config = dict(
    n_head=2,
    n_kv_head=2,
    norm_eps=1e-05,
    rope_base=10000.0,
    tie_embeddings=False,
    extras=['capped logits'],
    init_std_o=0.0763,
    init_std_down=0.088,
    lr_head=0.0156,
    dataset='wikipedia_en',
)
Each number is 128 + 32 x the weight over its row's rms, rounded and kept within 0 to 255. Layers, rows and columns count from 0. Numbers have three digits each. The size before them is the row's rms in percent of the matrix's.

# up: layer 4 MLP up, 128x64, rms 0.0876, rows 12-78, columns 0-63
# down: layer 4 MLP down (transposed), 128x64, rms 0.0876, rows 12-78, columns 0-63
# gate: layer 4 MLP gate, 128x64, rms 0.0886, rows 13-78, columns 0-63
up12 120:128111099124090095179085130171105145179112090073151152117133181076149169142085116133122062119084133208175163104107093118172168164160094109124125144101143150155140131111108145136155084094133182
down12 111:143113128117126141178045121166069134170107102138136150131126181054144159172127141152153131126114109204139164102101077117153149158162099117107147127075129139155101113129125206158148079131105175
gate13 107:161129116171160122137056168143121186045096126068096131103143131136116118133098168119139131095078092133170148163095132126119181185136110132103124127138105138159080149097097113212159121107166093
up13 102:119089125099158089144120151135096160162150110121183184092155152081168227137092102143088140098119169156122163161162142133086159120179083166149122159084131100128174183105116161124096112101139143
down13 101:128135130148181141132104145147187151086092095076139142114140181082144142170094142138132130074072144142110128143075091121133120113204124144126120091163090157125134181055124124170121041109141127
gate14 119:078158182165026107125163144103169119133096053143122069171087147110096135092164089125123171140102129115123134118154113096136094119132159122117124159078110183143153170156142127144173171123092144
up14 103:139128139155111188101175133085151094175107125094082138210107149156141169135164117099136128207101117094071139120104112138104094111166158156127127096145187105160136144137109163167156173102194119
down14 106:125158173097157067118202102117158131148132112111120127165045121109113144109151117113099137181092156174139157152139152108141123116117149159191134113165084196176153165182114072114127132109174104
gate15 096:180201124147134199123157149126081155127064162133114169173103136141106075122143099130070144134144131102126137171137206166139159134114163071165095126183123108142108149109185139111122092160112118
up15 082:161222086131139181095141155179107090082091135132126083202116181112079094075094095140106100135150138119131108132154165150138127168102126114151127112179179115159102161134135124088121100175143120
down15 090:084057114145092062134086118101179086109217128135132124082161103163138140176139199102159136106093100131106103103118066145135134116099122156107104150116101128074171091127089150120145151112117150
gate16 099:117113144120132153140107157135158141121151193116127116160133123166173179132147159100099142139113115127050178128163173176127141183152103162157130102087068097127135172086176116127143067165089202
up16 099:111134114099107202122117116153112133093182148072156148126146142185139147130141190082111208178093095117111099144117184152155145132131051116195123104153140094144133139102127129091120116177157157
down16 102:107116075033088087110176059115101100109138122131070130088128156144073073133101121127152120128170139120152109146170086138169133095122099088112172144173116128109138120135099075084160117126144077
gate17 079:138138093163135113124149135116148106095143057121120120156120120144102019142105144100066099097141124103149121100129099141158078119149082126167125116117074160173152137135190083169169168101070158
up17 084:111079144129174088160099147157115098175136099148117174099148123131145154083148096153171129127110125181114108164091125080062121138089141144112121143150148112111067096117054095141059134124150045
down17 088:146159081138197171127119135124122125127138063127104129149133070137093090150133135117067114102121159076140167101112089170154080105180103128133139119132078158193164139162138126159165181092143199
gate18 101:171206123111141090111132126111142136174147112185088159155114123109164131151115145213114154133118125151132036106190169138091112114160126168142145086119161123116174088183087129125142146167122102
up18 092:122180101170104116071127104083155104130113093125119144179124201150113045158080154205119090177140093083176127120144181149150126127101102116109138134157147131131139174114161096121144114137072121
down18 101:123077107153087118145107119108086127084145127097157085103147129156117127095117141109153131117176113053109191150106086113158161157111130078094112199199106102136117112046193148121120143116106142
gate19 111:106160114149164147152099081169160130160103100147088123109120111129153141129131161157167083084066104157203068137083154156108159126200190148126128130176133131156160133155107172117123121149058108
up19 098:063086112176165091165115125110122116087071102070175144094162114110136110114138193110144125161066091148162163129124144134090111099125134105091116176151100128145103127170065107119127184097181101
down19 098:089167126178154104130091088129149120127094110121122148088107108132193096139112136093199097059082065188163051148114111166143132100178122086096095099126118136143155153146112167127119103135094135
gate20 099:140138061168107114127162142178165083128088113144105120127088120171143105132156140127138164208078115164116194098154168125147091128138186177137132107107161095117138111088173142120086103148189179
up20 119:149082211153150134134204166087112124113152097156120156159097154085123124123187150104140091165104096135117179126115093109098123070133069200128127122132151120112133120150160152089116181095106083
down20 117:145095154165149127157189173083100157107120103213102138157113137070134151099162146098152104203095106124157146150099114109091148111106084211163077132092126103127150091143162147113110144096117129
gate21 117:129115174099135127143164148093096177127194120128132164071100126114075077102125121147132232166124218139111097119134108108134123133106127073158122156151164172125134142142087109192107140141122137
up21 103:126112097165143183151154155182160123162107131158116167189144110168104138108119133148142103119096126129166114085152151117185130141145231150061078139127075052161122096101121139125135095136155125
down21 093:116093202122071117147119166093117149096148092088119106088135144152102110071135090176138182185120152107112079167146164177137124124115085079107132174105151093185165136107142145183102165107131117
gate22 092:128085132105179255097082150107130160139156118045116156125110114118132144157140173133144152160127117158127100149116121137120151130140149070139146155181094110117114147106120148119053092132172135
up22 096:143180063148102165123158134083087125117112133109185152166150195092167178161075169120121077101122110138146078138171137176160115126107116072159104084134114093151122173107131155082105115164115120
down22 093:146195173103130120177201127091122117097118179137174139184147131118049169139128126105137144040120113139103128111113106109178120118157110155136140094095144115174163151115065117113113181153108113
gate23 089:110121152152101077120113152097210092113117144122128147112114113128131127121150119131107069119166090104141134157153194140156112149123136108147144149108078149102121176179235157118179112135044106
up23 087:155196126089058130091090113119146104100106150117154151106115086118141123132183105121150115138172106131082101188148169153178151139108114102158147120138113138141153174143208205114166112152071152
down23 092:142107133132169116096164125155064142126134075096108118162175216126120126163090153147110146133106153123152143099136082093120155109146155164122108117079207119157129109114049074142054142116127148
gate24 087:157125144137184095151128186132051149111104157146165175069128146130140194151137096078099139151142179127107147140161171177122117071134114133084131111107118118121175081100150130152141113054159167
up24 107:106128115134137091130141068156166182086169080123166092162137128176164130128111138059115049113165183154106139089085116136174153161132163129125161139133111060121111148144154083121167158074134122
down24 108:139097116131113106124096065134190151121160073121164107154136103139140126127122168110143073179137182205102136120099116152174152182104195135160134151144101077113071107169144117115154181092143142
gate25 082:145143112117189113098150105145157112121158115120172163189125170128177071149172055182133080134167084082166119108128153089145096101126078106165118128133084169151102137137137148127081076093102139
up25 078:120120114099166200049116122147172063133141132143133141150119089057149073139131097157135096144110119107156103126156127086127133097103110086194164167179133155113087113145139141133084069088113162
down25 090:147138151154097110156153112103081137135069164140102066064127162149073207136135206109158181111133162194121112135107158171121130163131111151081107139112133108145155121165123136105169148149136074
gate26 100:163095104184112112087146113166167083141172162066113041153085095114121096123166098123128148181069055156112130153146077159116115121147109149131128122134147163124094127154177084136116104149122163
up26 089:087105105142147137134139107108106096099108124116117126151115123139074128056187157103114132207112155149116148076074036105134096162127212164072087111143126134147111119165124158116126093128153127
down26 099:096117107110146119081136107208162116134153135061140090162108112097151105099100080125082108154113108190095075145183102114104115152141142141158142120149087180139080106095117054094074133161141131
gate27 111:096120131136193113122093154152134095109150155060165166088105118143143114072139179122164088148065091156141172114124104121084140179166130192172128135113175095129078109151159110149106130093175093
up27 104:130138141117134208104145155109132114158096130122120255100167130151159105084106173129108104104128153138156107144130166127136148105145083124161167158071110084148092112088153071119155173136144124
down27 098:156126139151082171108161146090114132129061103162113160129192148163124123121145114136130132055188159154158101113145160184148111095106115133125195155117121116183138130070133117107174155199139182
gate28 091:189110126111099164114150147167175197109117135117143191192150144142105095160125180125087104190140093082109106147101082159155112147102118109121122102131124150116030136138121132068107122144122086
up28 091:147130073147121071121131158132100097150112139131084124182109132138185146070142161162139216153034144134102172165168186113104126156154112141142111083131128096141147106143132112164160141164173123
down28 092:156121089110109160139141141155208210096133151146111133136155109096094121192163160119125139129141071127147178128180068145139127134109144127122087140118150142093051129141081152072066141146143096
gate29 093:111111220116110156076180069128153100076133135165126111144133116135126076159166083108161124161119134106101108131116101160121072151118122083122152197190171166160177114117137165141119099145104095
up29 100:111147090172141144116087093186088190109129153141096136114096073160136177101104165122140169081097107157150148057128120106112125173117116158147098111121137070078123118114100133161125127116225095
down29 088:110068147116087121110157146085147121104134092121134125131143130137136069138138082104168075185108122067094084151123101143140122107159133130118119215177177162177179099056097164141153098139118129
gate30 093:126123101118114148108158097103090128092154105164138198160121111172136125130141126113084207203089147151098145070152106140171148200140123145135122109126096120129138134121117133118178115089232142
up30 089:108131103107134196154177102107071065118143136147182184113122165115177096133093187122111158165185139131143127123142114133124161180109163126114096120147186109160142158150153132102178104107201164
down30 091:117126067134158186157132155097138104157133130105208117108159126077130131158125196099144144088163104100166182146127146170070115136126149090084135185117199122153112152128180179113126139124090135
gate31 089:137099102146153143148126196171099144104122059122098110083137155109122194110158219147193161144062119108160201127118146134067128130180148153142146139151173121108132143155103115142130129131138121
up31 120:103103133114098142117162131159166156117088080167136111088108147131130099130126165030087124129187121100089156119122012141091081131117122109137133089147147132138119122145122151133174105065146083
down31 104:129100097105098109135142121164156135062096112183179136066063145116124119140119162066091116111182082105130113137115075111113073086113130142142106086127104130143133124112170151145181057080128086
gate32 115:113128150114157181108137126140169104168123127121165138151104165140168139118144151080090117095059118074138092214119165135092121119112098125158165108174125118084100144147088179143097188099141053
up32 101:173122158184146157069158139096132160142113128089130136157072145119124151114140129103124139132069066128147143167097093106138114150133132099080102144086108142114129086073090146124067200094193073
down32 111:113132112077086117045148152121139126115163129100132106131103165116125101107100171115107111139114126025137096173151136067109174143119145149149155164093168122094146127089098154079072170094159087
gate33 092:112140108212134141134116133144153104158161154096131125138099183151082093130164093163158090056132094131173142123052215106133125134165138106163104117133087122148162125077086112124126120100169093
up33 074:116158170174087118167089128131149146114182151087126110122133167144140047156073104147115114051201120101127073147176155123162128147161133115140123130094102136134176148124123139114154097107044110
down33 083:142157113019119096136133070119141158069116119140123111134142063149142135145093141081136102156094155107092127083161088141142154078079101146123135146181145136107071172181158145099146090153128122
gate34 088:138127089154114148147117169143146114063141129104164076142095135196088113143111163192133081098121094095196179090125168128129112110087093108145083150121158150109121135144170075140086063122084120
up34 093:160170107122131092150174084140190064116112150102148090149147115120108111127174103199125130085108110082145173130098201115148168120098129089104140128092088142136146097135169122118088074092061117
down34 089:068142149159133139083067143124074152201144142175105201114150126068183104105114097057168118157153135131096074154133073144149135156149154144157163155108127109134125136122135159134137156149153171
gate35 095:164178183152119085028113099090148093166139135144140129048117116113160136123162158209116084118123145136144151153160135175161134114144112125109094133154104173128112132116136131116055111075120152
up35 086:191154143124122142066148094153172047116098156156167134161131136164110105171121123168112108149146126137154080130163155138157112080148085089158156110162135119131153150131137145133085054066056139
down35 094:072059070113127119177139136160059114100145149128106134210131143137150124137075105103155185144126091109121087116091129110103066141102124085158179153111122129099164106105131159148180156159111089
gate36 076:135164136112084141047081175175124088128118118125117079147101107162136114206143131139136134122172109092114125093130197103110174130090109091113088162057075154136133153121114122135103148184083114
up36 084:156083148144133175075136127167119075148097142129149061179113148132140114160156085170092127086189091079142148124070137123147147105117134091217082139129115127137128172142075174086118116132115124
down36 080:121164099139122127221157103031158167112115115136162173107139135130091151051123149127140076147070126163168135149143107160136068125146167130124165131139162133129118103120180107157133089111168147
gate37 090:074190111102080173132154083133101071111153060148172131095132131186156113094184170201148120129130135142129121081088119090105104117136102104169165134103105180087133126089143115101121156102118114
up37 080:096192191131063119145169115134104130068217104137178114146161147128140075155091120154126153121154144140142142121093131120141169131093135065107120169129124190098150163109164091173125128106162098
down37 080:131129137099165134125088146171152119195109204088061127133105116111062136193098103071085110147134123084146117161140165120151121114135139168109091072147197082162118102177126142125135110124111121
gate38 107:161103088126226160174158111168112118169137095165125114130149126166142138173108137098124131119143152140131127185094152155074099084112181114124123105151083113104130069127099202104070158100091123
up38 091:121137141067073069138126167131156165048103112142108120129155123165133118131086177232128148070152146097112108131169110091128121144160089158109143104118128134146092165116120142142076177131087097
down38 111:091134102080081156106109219128135161094131115136117105125169093159098102136128126196114138112073149075138157148150111107095109201142110167151151110138103104110080117093176152086059130102145151
gate39 089:154176089141210094138105164107103124146062116117184183151196160135139173130147142138118109147084098114180143138131161162095127109128110127209103100139141142170093089156105127113142135167179116
up39 120:101105117110104138087131104123133109110129112186105138122135100131121138156135127165125090071214118133055103122152156103162116132159182179167137129119121128068168115125210143108171096082055123
down39 109:100088103089078186110118143191051155100099154134128155115114149138093084189134136127132088065121118137052114182133109132155101130118159190127143125153112091063142137130169137119130132078131114
gate40 124:099129145168122119098153188060126140109179124134116151145134164204059128109167083115122142128158109108127162162171092101166116134163098148171163147117116146082199132148181105101112152171166159
up40 108:164124181093108172053121089076121138125160130105133121129112146157146115121180172122098241150103129097109120147100091135159101138145135062173101122181132138151105127145103150101098071122098143
down40 108:183130154144154172203088093150165158116096080108173118069123114070140111182155123108145160150117172174126135080125184158087125146114135131081091079091158128152067106145098113135138152116111121
gate41 126:086136139200134133116164140137145104069163102162132137120100166126100098117119165165118148127109158154171166059157116114168128194132200179124092083136108107142143132113095200134189126135168123
up41 111:171141099146180138103088164160134093100115207123119154128130128144142136140133159096141090111097134131115166176128157165117134147107078053208092147182115132142087156106129084211105116105106109
down41 106:153174074096178130143094135082114126105109159198108147158109105116096176141144155075194088179139185136069122112116128141112111098112109111160101139182089135114099150094161086182143107091150115
gate42 106:169143094158106053134135135168104106140131097215163130159164076125158142113131155175139093091128157113115143133163147127112109104166178125083139165030107146107112121136185150174093125118140100
up42 093:067048074138166159158097156112164119119104129140098087106113147086105149084081104094156136116073123180125134129140091125104112177106156176091095123154161114130147137112055143121100168126189157
down42 096:112049118184141125155129128135121082120155110168170119186127126127137139074097116168144127114052147140110077141161130187129086155187143134081145154069120143126116140142135184146084136122192164
gate43 086:088070167095135179072155165100213116139176136144116116148106105153110150165085102116149132076108101140184091129105098155153170161092090124131123125161119118088098123115210096166115128095114109
up43 092:105097121087175176141069070192121139152135163133140167079123101147119176073160093108130142187080198127095136130126126096121120089122085139111144113149106118116180081110100130119099189142136170
down43 093:093084136095104130082159157081188114187171138157124100143119173172145163178109140130171133101100100125179093154101091176135213158120112113106116112133173119101079136102191119149152115113154115
gate44 111:103143106136160175186173107154183066139100129145145157138164164180159166113137121116153124162113120074052154198151126087106119140130141150161170116131164139179167119149171144086141121065130116
up44 093:127078161114144095167141166163088195127109135167081105070119099154103199130099110123167140175095164124129164128114126106128082168125129135081115133141139151192131129135074110170074178153173156
down44 106:116112087136154140159156172120188137093100116120130131112173106187144186136137116157154143169100174042094142156118150103131087151089146174172163126115150142186151123148159128098135144039158124
gate45 098:071136216166151143156142142100129135086181091125166170084120126110120080122099152095154175144121110136128169168180126108102062103112155134149160114137164114111138096154170160192118176106177131
up45 113:139131125142137124166119127167161078114056148160088133200083138177164169175131114108141096154121108140067170120164159114116154096144175115153114163077096133150200116177187110122101129124094128
down45 107:140156153126145131191108118144145113083091140179114138150095149141172127119127090101156116168107075123088172148171147137122194098129146166175078196118075117092165125146162121171100201134099099
gate46 096:129126151137136157095153154162105084148126098135146111070158103087120127153115118131083147143117123151122178159101136199150105137091118116162133109185165134110124081106133181231080194162154082
up46 112:142164192169179068082065173101124115088104121079163146140130142077129126124105170121132116179113085108139146129185108148130136182107107164092148106176102061122100129090097120137140104154170105
down46 100:118151190171113085072032186122122114139090090081153092147180101096123122109113147144149137184120092063131145158138111138138113143099112127105125160149115088175138122065108113105152114162169104
gate47 106:142067167130128181105155170172164150118131165136172182121084074137146122133118093079120143104125135145105047101156109102138126114202090117086135158092121111105154057123146167090111149118106092
up47 097:154117177119082150128171099142165177110147142125140103176144114137149109167113123099045223118156140103089084186141100125145126105090112071129150110141154161131178143149155144101114097140062158
down47 100:140149102115121123110112091098111131136157123137091077155208193132109130091133139154077118157162130138120165182094104120106119080042126093161092160166110115184151146146096084126119134088173185
gate48 101:119162121150103147162118091119070169111192090124115186101194109116137146116127174100146120126109147147129178155141100153093161162159201113138154100152112155163100158063119169138168169125196113
up48 102:155110066139096110173106152111147145101118123161106093150064141203191170125138074128131157136105152084095112133155134084132089113131075124070129126093130149081169094170150092178160154153125164
down48 092:154109089127168132174121159073112156069145136094088118083155154220106132140157113126171110094058172104120106115142117114101162144080149124118123119134120188117099122155129153149141215106169111
gate49 100:117127136154139152152171163130140166064115137166157131154103167140153083187106113040123172121130111121158121083217098148121105158116160081131105121152144121140200175173124156127141117121117075
up49 089:170114152178122098082133155105107136069104154137144126158138169145128080166113158125105124147170074096157102141192152156106102086141154035096139122160131152165175177179150146165099113137098096
down49 095:137164138096108117131123090104116091136107114069115110151140094112106134098139153167135092134169133108097088175073116132153139014162078155127173141146158167144063077088166124161172108145141123
gate50 100:171140124190089077109105094132130096087113137116144173123144135167106085152127178188143102179117111123103119064135158079181070131166168097159166091093127102128110133136203097142097100114139121
up50 097:104171114146187107157097135119098123187125150170138167099155132086123165122134117126146121119116144134102186149127163065028120140100178161100133129113161173134096118118085143136149198126185083
down50 107:152073104124146111137085081191115113101086130111171175094158151116112086158158144153097126149124132138085085096144182087114089136156197067153136066091118131137103137089175078123117113120170153
gate51 118:096140148132114110149116082072157160146148195167193164113171103124128135142152142180120110151159096099151115090161136076159092155147122131070167109059123125141101120140158148132188156102093202
up51 098:134165174090095165143145093082125158110138132103107100066140139054095105089101105129151128096124138140137102143087138173112161124080122067183085157119181182165141147098149144102081082093087122
down51 098:108107083121137107117145152116160151110123111127092111123075115160140129095086121110130103169129135173096169118144142132067158067075186123180073142191082121091179112135131113114059136107164061
gate52 092:081137108097160194142120158123121163119140146129109161162114137176106125179167139135146097117160126156140133129156186090147173159132166168104085120089174206108126128051178106080163125171142095
up52 101:093117152113116141105113104047097152095150129065118123149151139111072085144132113160157136127174108163144108130132144156197187138151158114138102121127126151122182203150170130096159089144049168
down52 095:149130160145106073143122124152114097160084108122106116107108117117189125084123113116098169102095098105095140107087068169136103066133097091151147165125098048176185132182081145192131120110119156
gate53 128:214099174179137115105167152111132122150105134173085160220114091131112145181111148115089158141136157091098109157080112153137120125132152103072109063136142159096125117108100161163081119106095115
up53 099:165114130135116127130187124112149124152100122138117097179105072141108163169125135105096159066124135138146177184080203187121131107139124101119117140177178119112107102092065138124119114079106210
down53 109:097061100169116151099139122138135089133092169116195125162150096142079130130141153171057116054147107132114102187156134148118112141146101098164193126148138189115134109101093114158165112147091177
gate54 088:205123188150144130093153126136152081115168173122154168108106195105124066145133158146178097100171160122137135143107152169117070090115157178154141092154089152105130166141178132142157082154098137
up54 085:160164103161093092088139087114165118083118145116111130134126146080139056168072121161133084097174108092167083177142144162167121129137119174144111098117081189124133141167140075131131105153067176
down54 107:072121119114109103133107156091116175114131098176094093142145095180126172137137110113067176175097066118129111112151146114132176164113094074131142173122201108171133105118098166127069151076101106
gate55 102:096178170094132176142135083108162092127068139144115127137110133132136113164123081175120105073164117126122123159122141099177151160113166131189093127126141167143178144124164167045153088074073148
up55 101:104127097112170078106138169145098101025118140134125158149130145161135181097089145093092092155098072133112059137157104130151166144150161158117053094122101085080126097120096119136126124146170124
down55 094:137141122136120168160096105098138159212073130083133113119134090124139083153134095137194158099146207130149179117091123167124081134124097165099183161148149146146126186153159159142179150135134085
gate56 098:076145132122054096151107117111113171135137081134100111051076153123127143151111097127164107111077147122121207058118129105137080134122115141167145119066148176130144138094119133171154156112192138
up56 094:134129123138174103162080156091116080114111085137148156176140157076083125083112086150101190160081156131188060136149122136153137118167126161067135161118111108062163164105139110143167156099153132
down56 100:124147146133133130166043154087144131179108080146139145142116193105082135115150130133193151163131127079181096144105080158161097122156115164134112103041131112069132159128168139166134113091156135
gate57 095:143129171084112123122115107113177146139127166189163140133171197126182124173098092133119168111154145088129094182137132138116075120163213104153118173124119131144155089148123169135120191157082171
up57 090:155132161132133149065151066171167109154140111173122153130173130131139076150170154169122112123171116087129057157097106116123106138140117090130174157170106140122086097176173129097115056124064092
down57 092:100159130117139114118196139170095088139103109083110133132072050131083159120137140144129103150092170139099163070124116136168167075116053138090143070125139152084130161113134099100139096097116073
gate58 131:070075180102154188156120175089111107129149137072147134094164084065110156102183156117108107096147139158088136117047102120117145137152107131186116113124128141126088183119138124122091150109167084
up58 097:083140124088105131133108162112095144080108141116070159100194159105157136150140127118101079153163122108125143134081134165098146188158156172145119138154200132174120197180133080073127154111081138
down58 105:141167156170089128094090127121083158163130087145181167153188149140123127168147139122135179081142105082149107152093156110112121140137113112085093142111232119140182154132142150112153146145049156
gate59 103:121119171128138146143108190182112145137140087085149106093084171150135148113188118082169144135083126107115159045063114095121095107114089095139126133117157126161102106122077120140086160107207113
up59 107:151160139101162088091113163110080127090163096141150166125119133139183173077189150141123183134110163126149131130194088128181111152204114129128090102112158115120113150149149148100149117222113128
down59 115:156180096143138121143105155099123119076132071135142143130119159101181142066161137102166136124190166116190104145177086090187132162163123133113076085103150107129120148077147129093125123189089087
gate60 095:074131184117208078087125103103102107039158169111165172143129111175143147145142143129109165122115125170136116093153044100161141150128137171169160126145132129125151178161123142157136122093088126
up60 098:141125056155154113102128138184105100150076113142120099130131156104135101144139080166139108136167131081170091087117155180118152087142057132143123119124172104129153127143110118133084053146031157
down60 098:150100106090099178168134159107197115119193123114125065106127116129126128124053168159128088100165110120087183149136145130130067115090115122082119167187060140087123078129149147093126141133128138
gate61 095:152132173145131194101115159092119098088121125068135131101104154125087111131172145134100142176125064075117117152073106174084140125079078087186118150181146110150054162107109144124122138163122112
up61 089:177143079129115164124149120051104095138101130143127127131109123167112125125130158172109140139146103132124095177101119137166127161125136128182137119145094107162139162088088149192124115186000145
down61 093:117145131106146130108129118176157120158156124121101064121148101166140076112086112137115112121099212165135181103189169146171121147177162115112126125166116182068142101162103078062109120088160108
gate62 086:189157194127122094130144102127080090106156124144127058149141135118121104128108132196110101131162154108181093119098093133161082164158147092148101153089129105176073151124156107139125035152122098
up62 095:110104065144154128142155129171162154123091131122132151171111180101095161082186144132149166112079120094159161108066132113099142099148137129058121106158082127108104090136047150169076146152163153
down62 083:159135172070101092126108114119091071156141139131095089075135107156163092098081133161091099169144140150154086136122131101171123163135119087158120187092139088187127156121162087093176086129172079
gate63 081:156148086102126117111152088064068088116128137125124129132122100099130076155144131170077086088163128094104120159100178132112126079141149064153077124109102172095150147194148168119133127117056083
up63 102:090095168131125140123117177167125125092117091089161073114130142127102151105133117053134100102128151185138175098074078109117133082100060115137139133116119120113081131049074150104094164104180127
down63 085:131100068107099151143110091060105121183145200141116123111146093123120092152138149192133105124118111100104121143177153154134110125182160098143098130158133102129160135227136135159171102145138051
gate64 128:158163124164094079095132161144134200141146117139138161121086106100151124154142116159169168095082128144084172156113179133139118114133109103084132158093170177065167148120193080161145137105071171
up64 105:123063148149090137136146171112152110134133127128120132126082089145139199100131066050063115146120117151060122146117104112162113130151103111085149082089119072088101112116086140151121175148186093
down64 107:148082168163122139123068171157114177159116121117173187111089127173130121109162086122156145067103086120038107122062167154129157163115085124105155128115185098097135133103108126174128111141108129
gate65 100:077144150114109177152105142139098148090147145137171161135091155121080131111162086134081159169120124130165198066136115076156123113104082165086109155111138149051140118121141125132197127084134189
up65 095:131192154135162185102132060125107091156120141109163120145145077145097163135122170149151115058113099127114106133112153159101134134163175134130129120166124114123195129091122144024125074120177091
down65 103:098155103107166111126130130093091088187150156123096102111170074138072140123103131121148111105132117121105097038147122096153146137082179093117138121120127136162151136206164101097087080183177092
gate66 085:135180159103140157106158060141147090121109129164149128097080177180114107153163124128154156103154152108187074162105157165162166087140123102153116160151089152098166141140169113143129069119075194
up66 082:153197158095169159103159126044150096146112113106139121087124170149159139188144133105139180113184129142095115173150081147145165126083125094192130099101049142158128164136148124107131139154100141
down66 094:129044106163072164144105149139121146117167117113124126187167100110137089050088111173087103149111130120096189107141160119126084161152109143091141153194185129125166119116103121098138119110092080
gate67 112:087135128129077073145139109138160125144113077127118114142123112064075109159101058140117106127183116140133181073145142091178121115119193133135135111079124148092150079169191165105161155121107178
up67 090:044174120137083087160138112092179107125141131104106173113135186090111124135134103188126088083151124142092108088155138055159168144149157144155135123131144179130125144160193126114163144186090127
down67 094:111116166103158153146124159101090115085164183101153114143083118189144162088175159137138105130090154135111061204113150141109088170155075104130117153162088162160103164118059135170105103146118120
gate68 102:108144128127195095201127157179141116128103136166125112146199109137109166113095103102140093163165125106120151133141115114127125108173176223135160099121121089103104106105111200160117075073125122
up68 107:160161098066214171124089147126137083049160136099102108158160119141133112115126085094142145139120085176159132112129080188104131148134150112062064075137154146134116103097133110158132122122134092
down68 103:153150044064189145144096151119143131081141111102057101115164101162164086164128108104149141134124131171164165124130096142110126126130151087100103111141127166141082154112177134137202165141151065
gate69 100:106113170122116125129104107181192155106200102159089096130118081127151127131083114150146186116167121090111104153132067073122100130161173105184196097093133145108146162172129127161160124077128150
up69 097:136110133090205134161146155091121129156118119133128133130142143120096170126108117118118086109144192180132145086154131125130129154128145203101099084162171057122158074064088162152116181123195107
down69 095:067109129120144152124093166178179141124162118159102109131100119092160114169075099152132210131146129126121098176119079053117147158148148092168186078089126147138112167144102154155137092092152165
gate70 093:164142179153139099155126110204179150160080140157140088161107043121139163132119117137111174121077111146140152172122146131128075141135159161082122147127167115116123086104123151195043125137112106
up70 125:103091158077143113126131094105107121119065103124164093111198149109183158149171148144091091089158131112149085119123089175150143124128192125111152142156141156129090168083083202090118176094150132
down70 115:102087120136156115090107076128118115106071141108173089144172148136193120160165133155072120151154152118147101068130101145139137129151189135142163177186149141113071165094133166093100190080153137
gate71 110:137166196141119095164131144113153174173151129111166072111135118102172200091169130148155158117085102127189114118125088120092090157145147120119153132144156147159123127179071124173112186130199109
up71 113:108126104154029131123087093146096165171189139119189092116184101170129152137116147112173104107126123160212099112140103158151073099106152093110083124088108112120129119142093120086130162145117109
down71 109:099127115129063155094129083175093152140159114117174137144164110214159121172129129085172084175141111185185082107169124172164079099097172142125105084102114124107123142153157101131131105158136122
gate72 094:077133107116081157111128094160087069108116074148113122111127176113174100140137156172107188116152125088128101123071136172172157112133082129141125102150159149167103112141114151037082068135156144
up72 095:134161132102109126120152020154172071137123126129121096193131159139168104147102132164137113122169116095129064158098148151182114126119137148148163103100157156154144128151174159082072093093067119
down72 090:186145117125176176142120169111144200148126146133176113151135118151060120107150097106132059114093164128150204132193104081097100151121163101164134140164111119100142123117101113203161145129101138
gate73 094:090123170133102132184140112220076179121176173155162105116140138120141140147065182138145054086160162115149124124137122115104162122105122120152119153104140189139133143142188105092116079106094149
up73 089:123116100145163138124085198039144108143093087117141140146055102088077103173160096152144110131114073172144183079129125158088113110107133149085083138113126117109125115132132108128106175148195127
down73 078:093125184125091167171166100168086179096157187121151076134147162114136162129077205133132070116124182109160111142139112066141175153121132111140135152117125164137134154124165142113124120144045137
gate74 087:184148110168100158078096069121171069101115110108159095138108089182102163158127118173144140201139116088186075099095124170137098081154133133152139078166127094152134114111159122160144127165130108
up74 089:155119148123083113180105155094098177218124116140152181080186069104161185131105162096093095150139137155068168171167138120104150116096110138095149130121137140124112109132125129152112199100160126
down74 087:158141075143105125057108109139198095075119101114160130119120098156097184152100098141161148189131125083167062146076093137142140081157115180132135107135136086159138147088170103143174100143120099
gate75 089:117147159117120060126102085136122148109143150087107096091140073139107114101142125163083086124210123104162145110077094109147122183134183166160124103117154151114099127181195079142155076114084135
up75 101:171107121132089140093165120129112144151085089220112089172095115104146137161136094148074092155147138093102115064050064137150116147122180166146092095126119136123159144113160126132107138190143109
down75 094:089148065140147119169082149161136103112151159099119182084142115160121122154104140120156154105143149128150140202193146140134121093156112102075138136134185113131068113116065159083145143065088179
gate76 089:113171166187082129121160122079095050122151106153093110153112147129150058146130134210149107143133101094167105117116136153121108173095161172120105102142151164091110118107115169134116125123054071
up76 093:146148137172140151086131100126144083130176118096145113129156127156080073115095180165118128129138103067142056164113145152180162191085112076118134135159131134173094155158093137119089075170102082
down76 104:183138103085156079084137087149174180151091125111156133119127125126075169126133147103094144106161132141114131113121125116162116065177110112165105182175095090182127160135160060128143100148210131
gate77 083:096146115144104135189158070073198095191152137110122113157099121108080078214072135137138101096147136156206113110134109123132129149117157125127159131141124078124119159091115144106085115107095094
up77 091:174153116140119147046130104129151080117123163116080141196115141153148116124175160138138149175119116118084119188146136134132124138125114098119206117129103108117115186145199109126056096174071127
down77 096:168052149130148109128097140160060133151080126156167149068173108131116144106123119139114165116107110075084137099122151150160119123181114152138061154142094190140128089161158119133213138142164106
gate78 114:169096153097194204083139079115080102135146151133171158150132134124119113159129129136085210106100149095130075174126094147172128126147103094148122143191120098076127113150110148079110114104078112
up78 098:176147165133145195097145124157116072139127145137132139132091169148112126138155151143135159107078122088147056152105171123157075157181119075156135150184116119104134145158175147084117072132060082
down78 098:146145184144118150147129131092191145085166144082120107173097120168153171078142150127139136207173180185125127124114150159106171083098147144148125128101143132167154084095107169128092104122206136